config.toml
n_layer = 16
d_model = 256
n_head = 4
n_kv_head = 4
head_dim = 64
d_mlp = 1024
vocab_size = 8192
activation = "squared_relu"
norm = "rmsnorm"
norm_place = "pre"
norm_eps = 1e-06
positions = "rope"
rope_base = 1020.0
rope_fraction = 0.5
qk_norm = true
attn_scale = 0.13
bias = "none"
tie_embeddings = "early"
parallel_block = false
extras = ["some layers without attention", "local attention windows", "paired heads", "gated attention", "value embeddings", "hashed n-gram embeddings", "a smear gate", "an embedding shortcut", "capped logits"]
init = "orth"
init_std_qkv = 0.0381
init_std_o = 0.00673
init_std_up = 0.0381
init_std_down = 0.00336
optimizer = "adamw"
lr = 0.00174
beta1 = 0.9
beta2 = 0.95
weight_decay = 0.069
lr_head = 0.0215
warmup_steps = 345
schedule = "wsd"
decay_fraction = 0.819
decay_shape = "linear"
final_lr_fraction = 0.05
batch_tokens = 65536
seq_len = 512
doc_mask = true
train_tokens = 694800000
steps = 10602
dataset = "wikipedia_en"
Each number is 50 + 10 x the weight over its row's rms, rounded and kept within 0 to 99. Layers, rows and columns count from 0. The size before them is the row's rms in percent of the matrix's.

# layer 11 MLP up, 1024x256, rms 0.121, rows 777-804, columns 128-255
105:51 65 54 43 45 55 41 46 37 43 38 36 78 49 30 43 45 54 47 51 56 71 52 64 52 53 56 48 55 53 57 65 61 59 67 52 47 53 43 53 43 49 63 42 52 64 33 37 53 54 47 55 50 49 73 51 54 68 54 44 70 58 38 76 46 50 55 48 49 73 63 44 42 63 48 50 60 42 42 52 51 53 32 53 38 36 35 49 53 49 64 46 43 46 51 43 21 41 59 44 47 49 55 60 62 61 77 62 45 60 67 44 61 55 37 53 56 43 38 33 58 48 55 62 71 47 47 37
132:50 48 57 58 24 44 27 54 54 45 56 65 46 58 40 45 58 49 51 48 57 57 49 48 53 55 38 46 49 38 53 61 53 66 49 43 35 41 57 32 61 65 56 62 46 57 65 27 46 47 53 73 47 75 45 34 66 67 63 54 48 57 61 52 44 29 63 53 67 44 54 50 40 49 45 37 50 32 51 42 53 52 46 66 75 42 58 59 43 63 59 48 56 52 56 73 51 50 41 56 47 48 46 57 40 57 50 48 56 53 49 52 41 48 39 67 52 47 39 40 48 42 48 61 53 53 27 42
102:56 32 54 42 32 57 40 63 46 48 50 46 37 46 37 33 40 43 46 36 53 36 54 28 37 42 46 53 63 58 56 46 50 68 38 49 56 46 46 45 50 52 59 50 53 44 59 44 40 61 48 49 54 59 61 38 67 51 56 43 58 40 41 60 56 23 47 49 70 55 47 29 53 70 52 37 39 33 57 43 53 33 47 40 50 64 52 71 45 43 57 41 40 46 42 57 41 49 44 64 58 47 31 34 52 45 68 39 61 50 73 46 58 40 50 48 61 49 61 40 29 53 45 48 61 42 56 52
087:51 52 59 56 32 62 35 61 44 40 48 50 43 64 51 49 41 39 51 50 38 65 41 47 66 50 43 49 56 38 59 57 47 48 49 41 53 63 59 47 69 43 55 47 50 55 62 43 75 55 44 43 60 47 47 28 43 61 67 40 51 39 58 59 41 50 44 46 58 42 57 40 47 78 64 46 65 36 61 31 56 56 55 34 49 52 50 53 35 56 57 47 47 60 60 60 64 62 53 58 50 41 60 37 33 47 43 44 55 53 50 55 36 46 48 52 41 58 51 40 51 65 61 50 58 41 42 28
095:39 58 64 43 34 59 51 45 60 61 58 59 44 39 54 21 49 33 54 41 55 45 32 53 27 56 33 61 46 55 31 52 53 69 50 27 57 58 56 48 64 51 49 60 69 58 59 52 62 45 54 44 62 51 58 47 49 46 58 39 60 48 49 56 56 53 24 46 55 36 48 63 33 39 48 61 45 49 60 42 44 41 39 45 75 49 57 41 56 49 63 35 43 75 42 50 39 49 56 54 48 47 53 44 45 41 55 45 37 72 55 44 40 58 34 69 45 38 68 50 60 30 57 54 47 62 60 47
108:62 47 47 59 54 64 48 29 58 55 52 51 60 43 55 53 47 43 35 58 38 47 61 50 61 66 28 49 38 39 39 48 48 64 38 32 48 65 70 49 37 48 48 47 56 61 60 38 47 21 35 60 63 36 55 58 66 65 32 53 53 43 64 34 52 46 50 49 34 45 50 53 48 47 38 44 52 38 46 46 52 52 44 22 42 32 43 64 51 38 41 56 55 53 49 74 47 62 48 62 32 49 59 54 68 41 32 38 33 74 58 54 68 55 42 48 62 60 55 49 51 37 58 47 48 67 30 64
099:58 53 46 48 36 46 39 57 49 55 59 50 70 69 35 20 30 51 56 57 62 43 50 65 69 54 64 50 57 57 69 55 62 47 45 48 58 67 61 57 57 43 59 45 45 53 52 61 49 42 48 55 34 44 59 52 35 54 50 45 54 57 32 55 41 46 47 62 46 48 64 33 49 43 67 41 36 46 51 48 54 44 57 37 45 44 40 48 59 58 63 29 31 59 50 54 44 45 62 41 52 67 66 39 53 51 42 43 57 44 62 44 42 28 47 50 63 50 66 31 47 49 71 51 69 47 49 60
094:49 59 57 49 40 40 47 53 46 45 64 51 50 48 37 49 41 57 38 50 60 61 49 60 35 63 49 38 40 61 58 48 43 64 52 62 55 46 65 51 49 45 68 57 60 77 56 49 48 45 42 54 62 58 55 61 53 34 49 57 27 56 29 42 38 42 47 70 31 47 42 44 59 54 54 51 47 48 33 34 65 55 57 34 67 50 32 50 52 46 72 32 52 49 64 61 49 43 58 64 54 41 55 61 33 45 45 41 39 47 53 54 69 28 30 56 54 51 40 39 52 42 52 42 58 42 53 32
104:58 56 48 44 41 55 43 51 35 40 50 45 41 47 56 49 41 49 67 44 54 48 28 51 45 48 56 49 59 56 54 53 65 55 55 43 67 42 42 54 58 59 48 42 45 50 60 55 57 43 43 71 57 51 51 46 78 60 46 63 48 66 38 64 41 51 55 88 51 42 49 47 42 59 52 51 40 41 56 47 60 83 56 59 50 54 42 55 50 82 45 42 56 52 61 38 46 61 62 61 25 53 58 36 40 19 56 60 51 51 45 36 43 52 29 63 64 53 58 60 62 50 58 43 49 45 52 36
114:40 38 66 34 52 60 56 30 59 30 50 65 61 68 57 39 50 50 52 54 41 57 58 67 59 27 55 55 52 46 63 39 36 71 25 42 44 32 58 56 44 52 51 46 54 73 41 41 38 47 42 50 46 42 56 45 50 58 41 31 64 50 62 43 70 48 59 65 72 71 32 49 61 65 47 45 48 59 59 48 46 48 53 50 54 37 52 58 60 62 45 36 38 41 50 48 54 57 44 50 46 51 38 32 48 55 53 48 74 59 54 56 42 45 48 47 52 45 42 52 55 38 56 61 48 53 55 50
123:45 37 41 38 46 65 30 41 66 38 35 48 53 34 47 50 58 70 52 60 43 44 43 45 34 38 30 46 61 38 58 61 53 53 46 51 32 37 65 43 56 59 37 59 58 57 54 56 44 44 44 24 55 45 44 39 44 41 65 53 52 45 62 61 40 58 56 53 68 45 37 53 47 45 52 39 36 35 66 65 53 60 65 56 45 55 52 35 55 40 44 49 50 50 53 57 59 60 47 52 56 17 55 35 29 34 61 55 52 49 54 37 54 45 57 47 54 52 60 47 58 50 57 41 55 38 42 44
094:46 50 42 48 46 52 45 45 58 48 47 51 51 37 31 50 45 35 55 51 56 54 50 49 54 71 56 56 51 65 74 60 44 65 54 55 49 62 50 29 67 56 60 56 45 38 63 57 66 47 56 48 47 47 52 53 52 51 58 39 65 72 40 49 44 56 41 50 42 34 43 57 53 56 61 45 54 44 50 65 60 47 32 53 52 62 47 38 46 56 36 44 38 58 76 64 41 41 41 39 49 49 35 62 57 59 32 59 68 34 53 45 39 45 42 45 44 53 52 50 47 27 47 55 49 56 55 56
092:52 60 33 49 44 48 56 47 36 45 37 57 48 63 42 40 48 58 45 76 62 49 33 32 36 56 60 45 40 49 48 58 59 60 41 31 52 41 60 31 42 64 48 49 55 49 54 29 57 25 40 54 44 37 49 63 52 47 58 33 63 62 46 57 53 49 45 55 63 55 46 46 56 53 42 46 48 57 59 68 37 54 52 53 59 58 52 53 61 42 45 52 52 59 46 62 54 42 65 49 54 31 41 61 65 35 47 54 70 55 62 43 44 31 57 49 42 59 54 39 29 31 35 62 43 58 37 59
099:55 54 35 46 54 41 26 26 57 30 55 51 47 53 48 34 50 49 68 36 55 51 58 45 48 48 48 54 42 63 65 47 54 63 46 58 46 49 57 33 49 46 48 47 33 39 62 56 57 35 45 55 51 61 53 54 48 38 56 56 57 44 41 55 52 50 41 74 60 48 65 37 65 45 60 48 52 45 48 45 37 47 38 56 39 49 57 71 33 56 52 45 35 65 74 48 60 55 63 50 52 49 58 60 43 55 52 37 48 56 51 51 41 60 39 45 44 52 38 38 40 36 37 58 53 61 55 58
106:42 66 51 42 48 74 40 26 56 40 72 35 58 37 51 33 41 32 47 58 53 45 53 40 53 36 52 66 49 50 47 72 57 58 52 41 28 49 69 49 43 58 37 45 44 59 54 52 66 41 40 50 51 47 42 38 62 57 75 44 68 55 33 41 53 39 43 49 52 49 42 55 47 65 42 54 45 51 48 34 58 44 69 45 52 28 56 55 51 48 47 39 40 58 56 41 29 50 59 49 48 49 28 49 57 45 49 50 55 61 59 50 37 42 53 45 50 42 67 46 48 39 52 53 60 59 52 57
097:52 43 56 61 50 51 47 57 53 34 54 66 60 42 41 40 41 61 59 36 53 53 33 57 47 30 66 57 39 68 45 47 43 47 48 53 52 48 47 60 37 68 41 43 57 51 68 63 69 50 61 61 45 37 67 51 53 55 51 48 48 50 59 34 48 40 64 65 39 57 43 50 68 45 48 56 47 53 66 56 34 52 47 43 52 51 42 42 43 44 51 44 46 45 51 44 50 59 52 50 60 47 60 43 58 45 57 62 48 56 57 44 66 52 48 33 52 55 49 57 48 38 55 47 66 46 39 63
104:52 52 33 47 61 36 34 53 46 56 64 61 60 56 50 56 46 34 56 57 48 40 42 35 50 55 47 47 40 35 46 75 52 65 48 58 48 63 57 27 50 58 59 49 58 41 44 41 63 59 56 63 49 42 46 30 75 59 61 48 39 49 59 54 64 50 53 47 38 55 43 49 50 42 35 41 39 61 40 46 40 48 62 63 56 66 48 51 46 38 48 51 49 47 45 46 52 47 36 60 47 50 57 52 53 44 43 47 57 45 43 41 61 62 44 70 55 50 54 54 54 63 55 64 72 45 44 47
088:37 34 43 39 57 73 33 46 41 47 56 53 55 54 28 56 67 49 56 48 43 44 31 63 44 60 64 51 59 37 72 53 55 57 33 50 46 72 52 40 52 51 57 52 54 45 58 32 48 67 40 48 43 51 52 62 51 67 63 53 54 59 35 69 59 60 59 51 50 45 40 73 42 59 59 48 53 38 54 77 45 46 43 36 31 59 39 43 45 53 49 59 38 40 63 62 48 39 49 60 43 47 39 68 42 35 51 38 53 53 45 41 45 57 44 55 50 49 53 52 60 34 56 44 60 63 59 42
101:49 64 52 46 49 45 58 61 35 36 70 49 53 65 54 57 59 41 57 49 46 45 42 56 55 44 56 59 34 62 49 67 48 61 55 54 63 60 36 59 44 43 69 69 43 56 47 29 55 51 39 60 36 48 68 62 52 61 47 34 58 59 68 45 43 36 52 48 59 42 55 67 44 69 58 60 48 35 46 55 57 48 52 65 44 38 43 60 50 54 42 56 57 63 70 54 38 48 54 60 43 55 33 40 54 60 50 58 56 54 52 49 54 36 58 54 43 47 68 35 50 29 59 57 59 42 44 66
104:36 47 65 51 52 44 42 66 31 57 50 49 49 45 43 37 37 35 37 55 42 60 45 41 41 47 72 35 61 61 70 81 44 65 34 46 66 48 56 44 61 59 48 50 62 43 67 42 52 41 50 49 46 54 50 41 72 43 52 47 44 34 68 74 55 47 62 58 56 56 44 46 41 50 58 33 45 53 54 63 39 41 42 35 46 56 44 41 49 43 59 53 42 50 42 46 42 73 41 29 53 46 48 38 52 49 66 60 46 57 54 41 37 47 62 46 51 56 54 56 45 40 39 45 49 53 54 48
097:63 52 39 41 56 41 48 47 33 62 51 48 61 69 52 56 37 42 47 51 41 47 32 55 25 44 58 30 30 69 40 58 52 59 45 53 39 60 60 35 58 54 40 57 58 41 61 61 46 62 57 59 65 44 52 52 46 41 46 39 51 58 54 41 54 62 55 53 42 48 38 33 46 49 43 35 35 55 48 30 48 64 46 40 56 57 38 47 56 39 46 51 57 55 49 52 33 46 48 59 50 44 38 58 46 27 42 52 46 62 56 58 63 59 39 48 51 27 45 49 66 47 31 56 53 47 51 57
094:59 40 60 38 32 44 48 59 55 47 35 59 44 49 28 47 50 52 49 42 59 42 48 43 50 57 45 48 50 46 48 51 28 41 37 32 66 65 57 41 44 49 64 56 54 53 54 44 35 51 29 53 17 53 64 61 57 51 72 59 48 62 35 28 50 48 57 41 42 42 51 52 56 48 45 52 58 43 59 45 47 51 46 39 69 59 27 41 52 47 73 60 57 49 41 56 48 56 59 56 56 47 15 37 58 58 46 68 68 48 40 47 43 59 56 42 45 42 70 44 46 43 69 53 51 57 53 35
105:45 59 52 46 53 47 50 59 56 42 48 37 39 60 49 50 61 63 52 67 32 54 56 61 61 68 44 53 46 61 53 64 29 69 51 19 57 36 49 53 48 57 42 54 52 55 47 59 60 58 44 47 53 43 45 35 62 50 44 46 47 38 62 34 47 40 55 48 51 56 48 46 42 52 47 45 77 56 46 48 53 64 47 44 52 43 50 67 56 52 51 40 47 42 58 62 62 34 52 56 53 54 46 35 38 60 43 41 52 54 33 49 60 57 57 50 67 57 58 41 49 44 56 56 54 50 50 69
102:54 57 44 52 64 46 49 38 64 57 37 50 61 56 44 52 51 48 62 63 47 49 41 39 44 56 57 53 62 45 45 71 53 65 47 35 45 57 49 51 54 69 52 39 45 39 48 60 72 45 40 44 50 59 62 54 74 42 39 57 52 57 58 60 53 43 55 57 46 72 59 38 57 54 38 33 41 53 44 60 45 46 31 67 48 51 49 44 41 54 56 69 57 54 70 69 53 59 48 49 48 40 55 52 66 49 55 56 55 67 50 50 41 48 57 39 48 37 41 33 49 23 46 44 40 51 55 40
104:50 63 62 53 38 53 53 48 54 38 34 47 62 42 47 42 46 38 54 47 59 60 53 62 65 51 32 54 39 69 57 65 36 41 38 33 62 46 64 45 50 57 39 66 33 81 35 41 34 52 51 51 60 41 55 39 55 37 52 44 52 77 45 52 51 45 69 40 45 55 52 41 57 43 48 58 51 33 49 55 40 67 49 54 56 52 56 73 45 60 38 33 45 70 51 66 51 49 55 34 63 45 33 50 63 57 57 44 52 47 42 61 68 39 34 63 45 45 40 53 56 45 53 50 44 60 45 46
101:50 43 40 52 43 45 45 69 49 57 48 55 45 49 45 43 46 51 45 51 39 66 63 47 53 50 36 59 48 66 51 51 51 57 61 53 57 63 48 32 45 54 55 64 49 45 55 61 42 51 50 54 53 47 68 35 43 63 45 50 66 69 41 67 50 39 73 43 54 55 46 48 55 57 55 33 67 51 58 40 46 44 46 30 57 63 60 60 48 44 41 54 28 53 37 54 48 55 65 45 41 55 38 62 40 52 47 45 63 70 43 60 36 56 41 55 42 57 55 54 47 37 40 49 59 49 54 51
098:53 48 60 50 51 69 15 51 41 56 72 56 63 38 59 54 50 39 57 59 47 46 50 37 56 55 57 56 49 58 58 46 74 50 42 51 41 49 69 58 64 46 58 46 55 50 43 39 53 44 44 37 54 52 49 36 63 58 43 57 42 47 52 34 56 54 48 58 63 36 50 58 32 48 34 49 44 65 58 41 58 55 67 40 53 65 51 52 45 51 45 38 41 52 57 51 64 65 54 42 47 31 52 52 33 43 65 52 57 58 41 39 54 37 49 37 55 44 39 59 48 52 57 46 45 46 54 35
088:40 71 55 55 48 62 61 37 56 51 42 37 50 44 53 25 45 30 45 48 58 33 34 57 29 55 51 65 44 53 57 49 41 63 59 30 56 63 48 50 54 55 38 42 58 57 69 56 76 40 49 61 56 61 47 35 41 42 70 38 51 52 57 38 46 48 48 51 43 40 47 73 37 67 42 55 44 48 71 49 49 51 39 54 62 47 52 48 33 50 59 39 39 64 43 53 36 50 51 57 32 28 48 51 45 57 51 53 57 71 58 42 36 51 47 65 42 56 51 34 47 28 52 46 49 65 45 60
# layer 11 MLP down (transposed), 1024x256, rms 0.108, rows 777-803, columns 128-255
102:38 56 29 55 68 23 51 68 54 54 45 34 39 58 50 46 50 47 30 58 48 49 55 48 49 40 53 47 58 59 48 50 59 34 44 47 53 47 47 60 44 56 45 48 26 41 65 55 45 41 64 65 44 57 63 67 49 57 52 53 60 49 45 31 71 57 29 54 52 30 37 54 56 46 57 63 49 50 43 60 34 60 47 45 45 56 63 58 57 39 26 58 65 56 45 50 64 49 73 43 66 44 48 69 45 40 68 38 44 40 52 51 57 47 67 39 60 55 56 49 39 40 55 48 30 39 67 41
129:46 46 50 42 47 57 46 41 51 35 61 43 51 23 58 44 45 50 43 41 46 51 51 53 68 62 49 49 62 48 30 45 42 59 51 38 48 48 57 59 65 44 50 59 50 57 36 64 42 31 50 50 32 51 50 48 64 49 53 55 41 51 61 41 61 60 21 36 45 49 62 60 48 47 58 56 53 54 49 51 55 24 44 61 37 40 60 61 45 35 73 50 61 52 71 52 46 29 39 63 65 72 48 67 47 62 45 42 44 51 63 36 43 58 45 59 47 47 43 43 51 46 22 55 46 50 46 36
100:48 57 59 61 49 45 52 60 55 48 53 52 56 56 49 50 47 47 46 50 64 56 68 76 61 61 40 63 31 61 64 42 34 45 56 49 59 47 45 61 58 43 40 48 55 53 45 60 60 50 51 57 63 43 54 43 48 67 40 52 48 70 43 62 39 38 70 57 52 58 57 50 46 39 38 55 49 59 49 41 52 65 52 42 56 44 47 45 40 47 53 51 58 32 39 53 47 38 56 25 58 43 54 34 61 46 66 37 57 56 42 47 52 54 46 56 66 48 50 53 54 57 50 55 57 47 51 48
095:48 57 59 46 50 40 48 31 48 48 40 46 35 46 45 55 40 70 36 49 51 64 59 58 57 50 56 56 46 37 61 43 57 45 57 65 60 59 53 56 61 49 59 48 69 41 48 56 71 40 59 63 47 57 62 58 40 58 41 46 60 55 52 46 52 48 68 49 41 52 53 42 45 33 44 55 51 34 62 60 40 45 48 47 58 58 54 43 60 57 44 43 52 31 63 62 70 42 51 52 51 56 37 61 62 64 54 56 43 49 36 69 53 59 52 40 49 66 48 56 71 65 49 56 64 48 38 52
100:43 55 47 46 46 43 46 53 52 42 46 48 54 69 56 67 58 52 64 51 41 51 59 63 56 51 60 33 63 39 47 49 57 44 51 77 41 36 49 46 38 50 44 43 41 67 54 45 41 42 38 35 44 54 46 58 53 63 52 53 45 57 40 55 52 48 74 56 52 65 50 44 58 51 78 40 40 44 46 52 42 50 57 52 38 48 53 60 49 43 40 51 42 43 56 69 58 42 34 62 36 59 52 56 55 51 44 41 41 47 40 64 52 36 37 28 51 46 47 55 37 50 44 38 34 22 54 66
102:27 41 55 32 51 59 54 36 50 61 44 53 35 49 59 50 54 54 57 46 38 65 39 53 59 42 51 59 76 53 51 22 56 47 47 44 43 57 47 34 47 58 35 53 65 51 46 47 71 62 62 62 54 60 49 61 60 56 37 50 53 50 43 44 34 47 46 44 68 64 48 51 65 48 43 49 64 51 41 54 48 52 49 51 47 45 52 60 44 51 30 66 51 53 57 42 42 54 48 61 42 50 63 49 47 56 44 48 52 52 50 68 46 50 41 44 42 53 55 46 48 52 57 43 39 47 54 46
099:51 50 50 59 65 61 37 42 41 55 64 59 46 51 64 38 50 38 46 46 41 59 48 60 35 39 57 48 67 53 41 21 64 57 70 38 59 59 48 49 73 32 51 47 56 58 42 57 58 52 64 49 33 53 49 55 54 48 39 60 43 48 62 46 56 38 33 43 47 44 70 65 43 34 42 66 55 52 52 72 38 63 47 52 68 49 55 48 40 46 51 49 47 51 74 32 48 54 36 65 49 47 71 54 57 51 43 57 57 55 39 39 34 44 58 61 25 50 44 62 58 25 48 61 57 50 32 53
094:52 41 53 49 64 63 30 38 48 77 40 36 62 36 65 49 49 32 57 38 68 59 35 60 59 43 66 35 53 49 54 58 41 43 49 57 66 61 38 58 71 43 65 53 63 65 39 47 53 45 41 35 44 50 63 67 60 44 37 62 50 35 31 42 44 59 56 59 54 48 43 50 51 54 62 36 48 56 40 68 62 60 39 62 64 60 66 54 49 59 72 49 59 54 57 40 47 42 46 51 61 51 68 51 53 37 64 44 72 45 49 46 64 40 67 38 46 57 43 45 43 38 58 48 50 36 50 33
101:64 48 59 54 57 55 53 55 59 51 51 55 50 40 37 56 46 48 44 49 28 69 51 44 39 43 47 53 58 61 49 52 45 53 59 42 51 43 54 45 42 48 39 40 41 21 62 65 34 63 60 67 65 48 54 38 57 50 56 42 50 54 59 58 46 57 47 50 60 58 37 54 49 44 59 58 48 46 33 53 26 57 37 47 40 62 53 54 43 39 43 69 37 56 52 61 46 44 36 50 52 50 46 38 51 35 44 65 39 48 32 49 60 60 36 35 44 60 50 31 51 33 58 40 49 46 54 50
114:56 53 62 40 42 34 45 29 52 51 46 64 57 74 49 49 52 48 53 65 61 72 54 45 37 44 56 14 43 40 50 43 59 38 34 49 36 41 57 61 37 43 61 41 44 51 35 25 63 42 35 58 58 65 54 44 53 63 64 59 41 54 55 56 42 43 43 50 43 56 54 52 56 42 49 59 45 44 46 72 64 44 64 52 42 45 44 48 43 61 61 54 49 56 55 34 57 36 51 50 46 59 49 58 51 37 41 24 44 44 47 66 55 50 68 51 44 56 57 50 62 47 49 42 53 51 61 47
119:58 46 56 57 66 37 51 56 46 57 60 49 54 58 61 52 54 41 54 37 42 55 58 48 61 54 59 39 48 55 39 38 39 52 48 47 59 60 44 56 47 66 65 54 48 60 54 50 54 54 57 69 53 47 60 62 56 52 46 52 50 46 33 51 61 40 41 36 27 68 52 62 51 42 55 54 68 62 36 46 53 28 34 41 50 39 44 59 40 60 51 54 43 52 56 39 42 35 62 57 40 55 43 78 73 84 45 31 40 46 49 47 46 41 28 63 46 51 39 49 39 44 35 57 55 57 52 60
092:48 59 40 65 68 51 35 51 58 44 45 46 72 60 58 41 53 52 57 38 46 43 36 40 45 46 48 39 52 55 71 52 47 51 48 59 55 44 39 51 51 54 48 49 52 59 38 64 51 31 63 51 40 43 49 31 41 44 43 46 67 62 32 58 41 58 51 38 40 46 41 74 61 41 54 65 41 57 42 55 63 57 44 65 48 69 50 42 66 60 50 60 34 52 53 51 55 61 49 50 39 53 50 55 45 42 40 64 69 61 45 56 40 38 56 50 25 62 25 41 62 39 62 45 48 55 59 36
098:62 50 53 58 44 36 66 42 32 62 61 38 41 70 47 48 46 71 42 48 39 61 43 39 59 49 66 55 47 54 58 50 36 67 56 46 56 65 64 58 52 51 57 47 63 44 58 39 38 38 40 36 49 42 54 51 47 58 53 32 45 44 49 50 52 46 55 65 54 54 50 52 47 43 58 43 50 40 34 50 45 62 52 46 59 41 61 50 57 42 41 39 53 43 49 45 52 63 52 33 45 39 60 46 59 33 41 50 66 52 51 45 50 68 53 59 42 43 66 32 37 62 49 37 61 39 63 60
102:34 48 42 65 56 54 36 36 53 52 54 40 34 62 46 58 44 71 54 59 56 53 74 53 66 48 55 52 59 62 45 65 45 49 76 44 32 57 53 54 53 35 53 60 50 66 48 68 36 50 68 46 47 43 38 71 41 44 35 47 54 42 53 39 62 46 48 42 69 50 48 46 42 61 28 43 52 42 57 69 46 53 56 43 54 37 43 56 62 37 33 57 46 46 66 52 51 54 45 62 43 51 57 51 49 49 46 50 63 49 48 59 33 64 55 33 54 66 12 52 46 47 41 60 36 41 49 65
108:46 49 60 44 37 52 44 52 72 36 47 41 42 51 51 42 64 49 54 48 36 44 44 79 45 46 62 46 32 45 50 55 70 51 42 56 35 40 49 62 40 38 52 38 53 45 47 57 59 46 50 50 40 49 43 64 65 58 56 64 40 51 63 48 51 53 51 50 43 47 45 54 56 56 51 40 62 55 36 47 39 44 51 78 40 38 53 52 38 65 40 50 58 69 36 49 55 58 60 55 67 59 63 58 51 57 56 49 69 51 49 46 39 59 62 50 50 47 30 41 38 45 43 53 59 41 63 64
099:48 48 48 72 51 55 53 49 52 52 45 58 52 31 48 37 48 32 34 63 42 45 44 41 36 66 44 54 40 56 39 61 43 67 36 50 57 46 50 42 37 52 57 80 48 68 36 45 50 47 58 58 49 66 45 49 37 50 49 56 54 63 59 50 47 45 54 68 53 31 40 45 64 55 53 50 29 47 36 35 59 46 44 63 38 63 35 61 41 51 32 44 57 61 42 57 50 52 57 51 59 45 42 44 56 53 52 59 46 52 41 53 49 49 45 64 51 35 62 45 42 41 51 48 37 59 65 45
108:62 44 44 61 53 42 61 57 67 44 55 38 82 63 53 65 52 43 54 62 39 59 43 35 31 31 44 59 40 67 69 65 49 48 59 64 58 51 51 54 61 49 57 46 38 36 20 41 45 57 55 49 34 33 77 49 49 48 60 57 56 48 52 54 41 46 37 53 44 46 54 46 64 37 46 44 61 46 40 50 34 54 48 46 62 55 35 40 54 49 28 53 42 67 49 45 52 40 58 38 53 36 59 49 50 48 37 45 47 41 47 48 63 67 42 57 49 51 48 54 56 48 50 54 45 31 52 58
088:67 47 36 50 48 45 53 59 48 59 62 38 52 40 38 52 69 47 39 59 56 54 60 60 47 53 47 65 55 66 45 61 29 57 52 55 55 45 55 55 48 57 50 45 37 49 54 64 41 41 54 61 59 65 50 49 50 45 46 49 65 74 51 59 41 66 48 52 82 52 47 77 40 48 54 54 54 40 59 53 54 50 58 63 51 59 43 40 66 42 38 52 47 35 62 42 55 41 43 57 47 64 30 50 59 20 54 53 53 55 61 55 45 57 59 50 44 41 44 46 39 33 41 64 57 50 49 45
098:51 49 60 40 51 60 42 46 63 52 45 61 36 53 59 53 43 63 45 59 62 27 52 62 54 50 67 47 45 60 49 51 40 59 46 61 33 45 54 60 46 58 39 56 55 65 44 34 34 54 36 58 52 60 52 47 43 57 50 49 57 62 44 57 42 59 43 39 59 56 49 67 75 55 50 55 56 53 60 52 57 77 68 50 52 29 49 60 47 72 63 51 54 47 46 53 47 36 31 53 65 58 49 48 42 30 70 53 54 60 52 48 71 55 61 57 63 50 50 51 44 53 48 50 44 57 47 45
107:33 48 50 62 59 58 36 50 52 49 32 49 53 61 52 55 49 61 56 51 36 75 57 58 55 46 47 18 48 47 61 41 46 41 46 47 60 43 43 52 53 41 46 46 33 54 39 61 32 49 55 62 34 33 47 57 68 38 40 48 39 41 69 49 54 59 52 54 39 58 55 26 25 65 40 56 48 25 49 46 45 47 70 44 36 30 33 61 76 43 60 62 55 49 43 39 50 53 46 38 50 70 59 59 51 40 44 57 52 48 56 34 43 62 62 46 48 45 52 46 34 56 41 26 51 48 59 50
102:46 51 53 49 65 47 47 36 51 52 62 43 66 54 65 64 50 47 42 66 53 49 51 45 52 57 59 52 50 54 47 57 49 53 45 60 45 59 51 32 50 57 51 36 38 45 27 45 59 43 47 48 22 51 57 46 54 61 39 60 41 49 58 68 54 62 46 59 56 57 64 36 54 60 51 45 42 54 38 41 37 42 44 46 41 39 57 43 39 63 23 50 66 57 45 41 61 51 39 56 60 50 62 57 39 40 36 50 49 53 48 39 45 67 51 43 44 40 49 50 72 47 56 35 44 45 49 57
099:31 42 63 59 55 51 40 70 72 54 33 58 42 29 48 43 56 47 63 52 43 43 56 55 54 42 53 49 63 46 44 52 66 60 58 35 52 72 47 52 54 51 53 55 73 54 67 70 41 40 45 49 49 49 45 52 37 47 57 56 45 43 65 49 46 56 32 33 59 42 45 47 50 60 57 61 36 52 71 57 44 37 66 43 49 55 41 60 47 71 40 50 52 61 53 50 52 74 58 52 72 42 53 48 59 45 36 37 33 54 47 54 44 40 41 56 41 50 57 32 32 50 27 68 50 42 67 60
107:61 62 54 52 43 45 60 62 34 42 50 57 35 37 46 42 33 44 47 51 38 57 35 51 46 43 53 42 59 60 54 56 56 46 54 55 59 48 55 53 42 39 38 51 39 55 36 61 65 67 59 51 35 58 42 42 47 51 57 60 52 50 32 69 54 66 55 46 35 48 26 53 56 59 46 42 30 53 52 45 56 53 28 52 55 52 61 64 47 54 41 45 43 58 66 56 61 44 45 53 41 47 49 33 61 43 43 62 40 52 68 58 39 42 57 51 73 62 48 65 58 66 37 48 42 46 45 39
105:41 60 49 65 57 45 60 38 37 43 61 58 56 61 57 51 39 58 48 49 40 42 35 43 39 45 51 45 56 51 47 38 35 65 44 62 34 50 36 46 49 48 38 40 56 42 59 59 44 47 53 53 29 34 52 53 42 42 39 51 42 49 54 41 56 70 43 43 66 45 56 42 40 57 68 52 47 52 67 62 51 54 45 69 55 47 60 45 55 46 48 54 64 56 56 45 29 51 60 50 42 17 56 49 66 53 54 48 26 58 40 36 44 44 57 63 54 59 50 52 57 60 57 51 48 54 51 52
100:50 41 54 58 46 45 55 39 60 32 60 45 48 51 57 67 61 43 50 37 26 57 46 40 54 51 51 42 55 53 49 44 42 50 41 55 38 44 42 39 44 57 36 39 40 50 29 46 44 46 40 18 60 50 51 29 64 44 58 52 51 61 53 39 49 53 57 56 49 51 44 54 70 38 52 67 49 50 30 34 47 49 59 32 45 39 59 45 54 44 41 26 38 48 47 57 51 33 38 33 53 62 55 55 41 61 37 20 59 35 37 39 57 53 53 56 33 66 36 61 46 58 51 51 50 41 57 46
102:62 39 54 43 56 44 46 60 52 40 37 62 40 40 63 58 36 43 33 53 45 57 59 54 52 46 58 49 57 56 52 46 66 28 59 74 48 45 48 61 67 48 54 47 43 31 38 30 48 60 32 49 54 32 56 55 45 42 54 59 42 49 42 63 36 53 45 45 60 57 51 37 36 46 56 52 52 52 60 60 62 44 38 68 45 57 58 43 57 38 27 40 58 37 51 28 41 68 46 40 36 53 56 25 42 22 63 56 41 59 60 59 55 62 50 54 34 66 43 43 48 39 55 49 46 53 54 41
097:63 35 46 36 37 57 39 68 38 48 53 43 54 34 48 46 28 62 64 59 53 52 26 52 55 33 62 44 59 66 61 49 41 49 56 54 61 42 61 52 49 44 57 36 44 42 55 48 23 46 41 58 63 68 48 39 51 28 57 48 47 46 29 53 43 60 44 50 53 30 60 43 54 39 45 57 40 43 64 63 43 59 54 51 51 42 40 66 49 47 38 41 84 40 30 62 44 55 50 59 47 33 39 43 62 39 70 28 58 43 49 40 62 69 52 52 48 36 43 59 47 45 39 42 49 39 41 45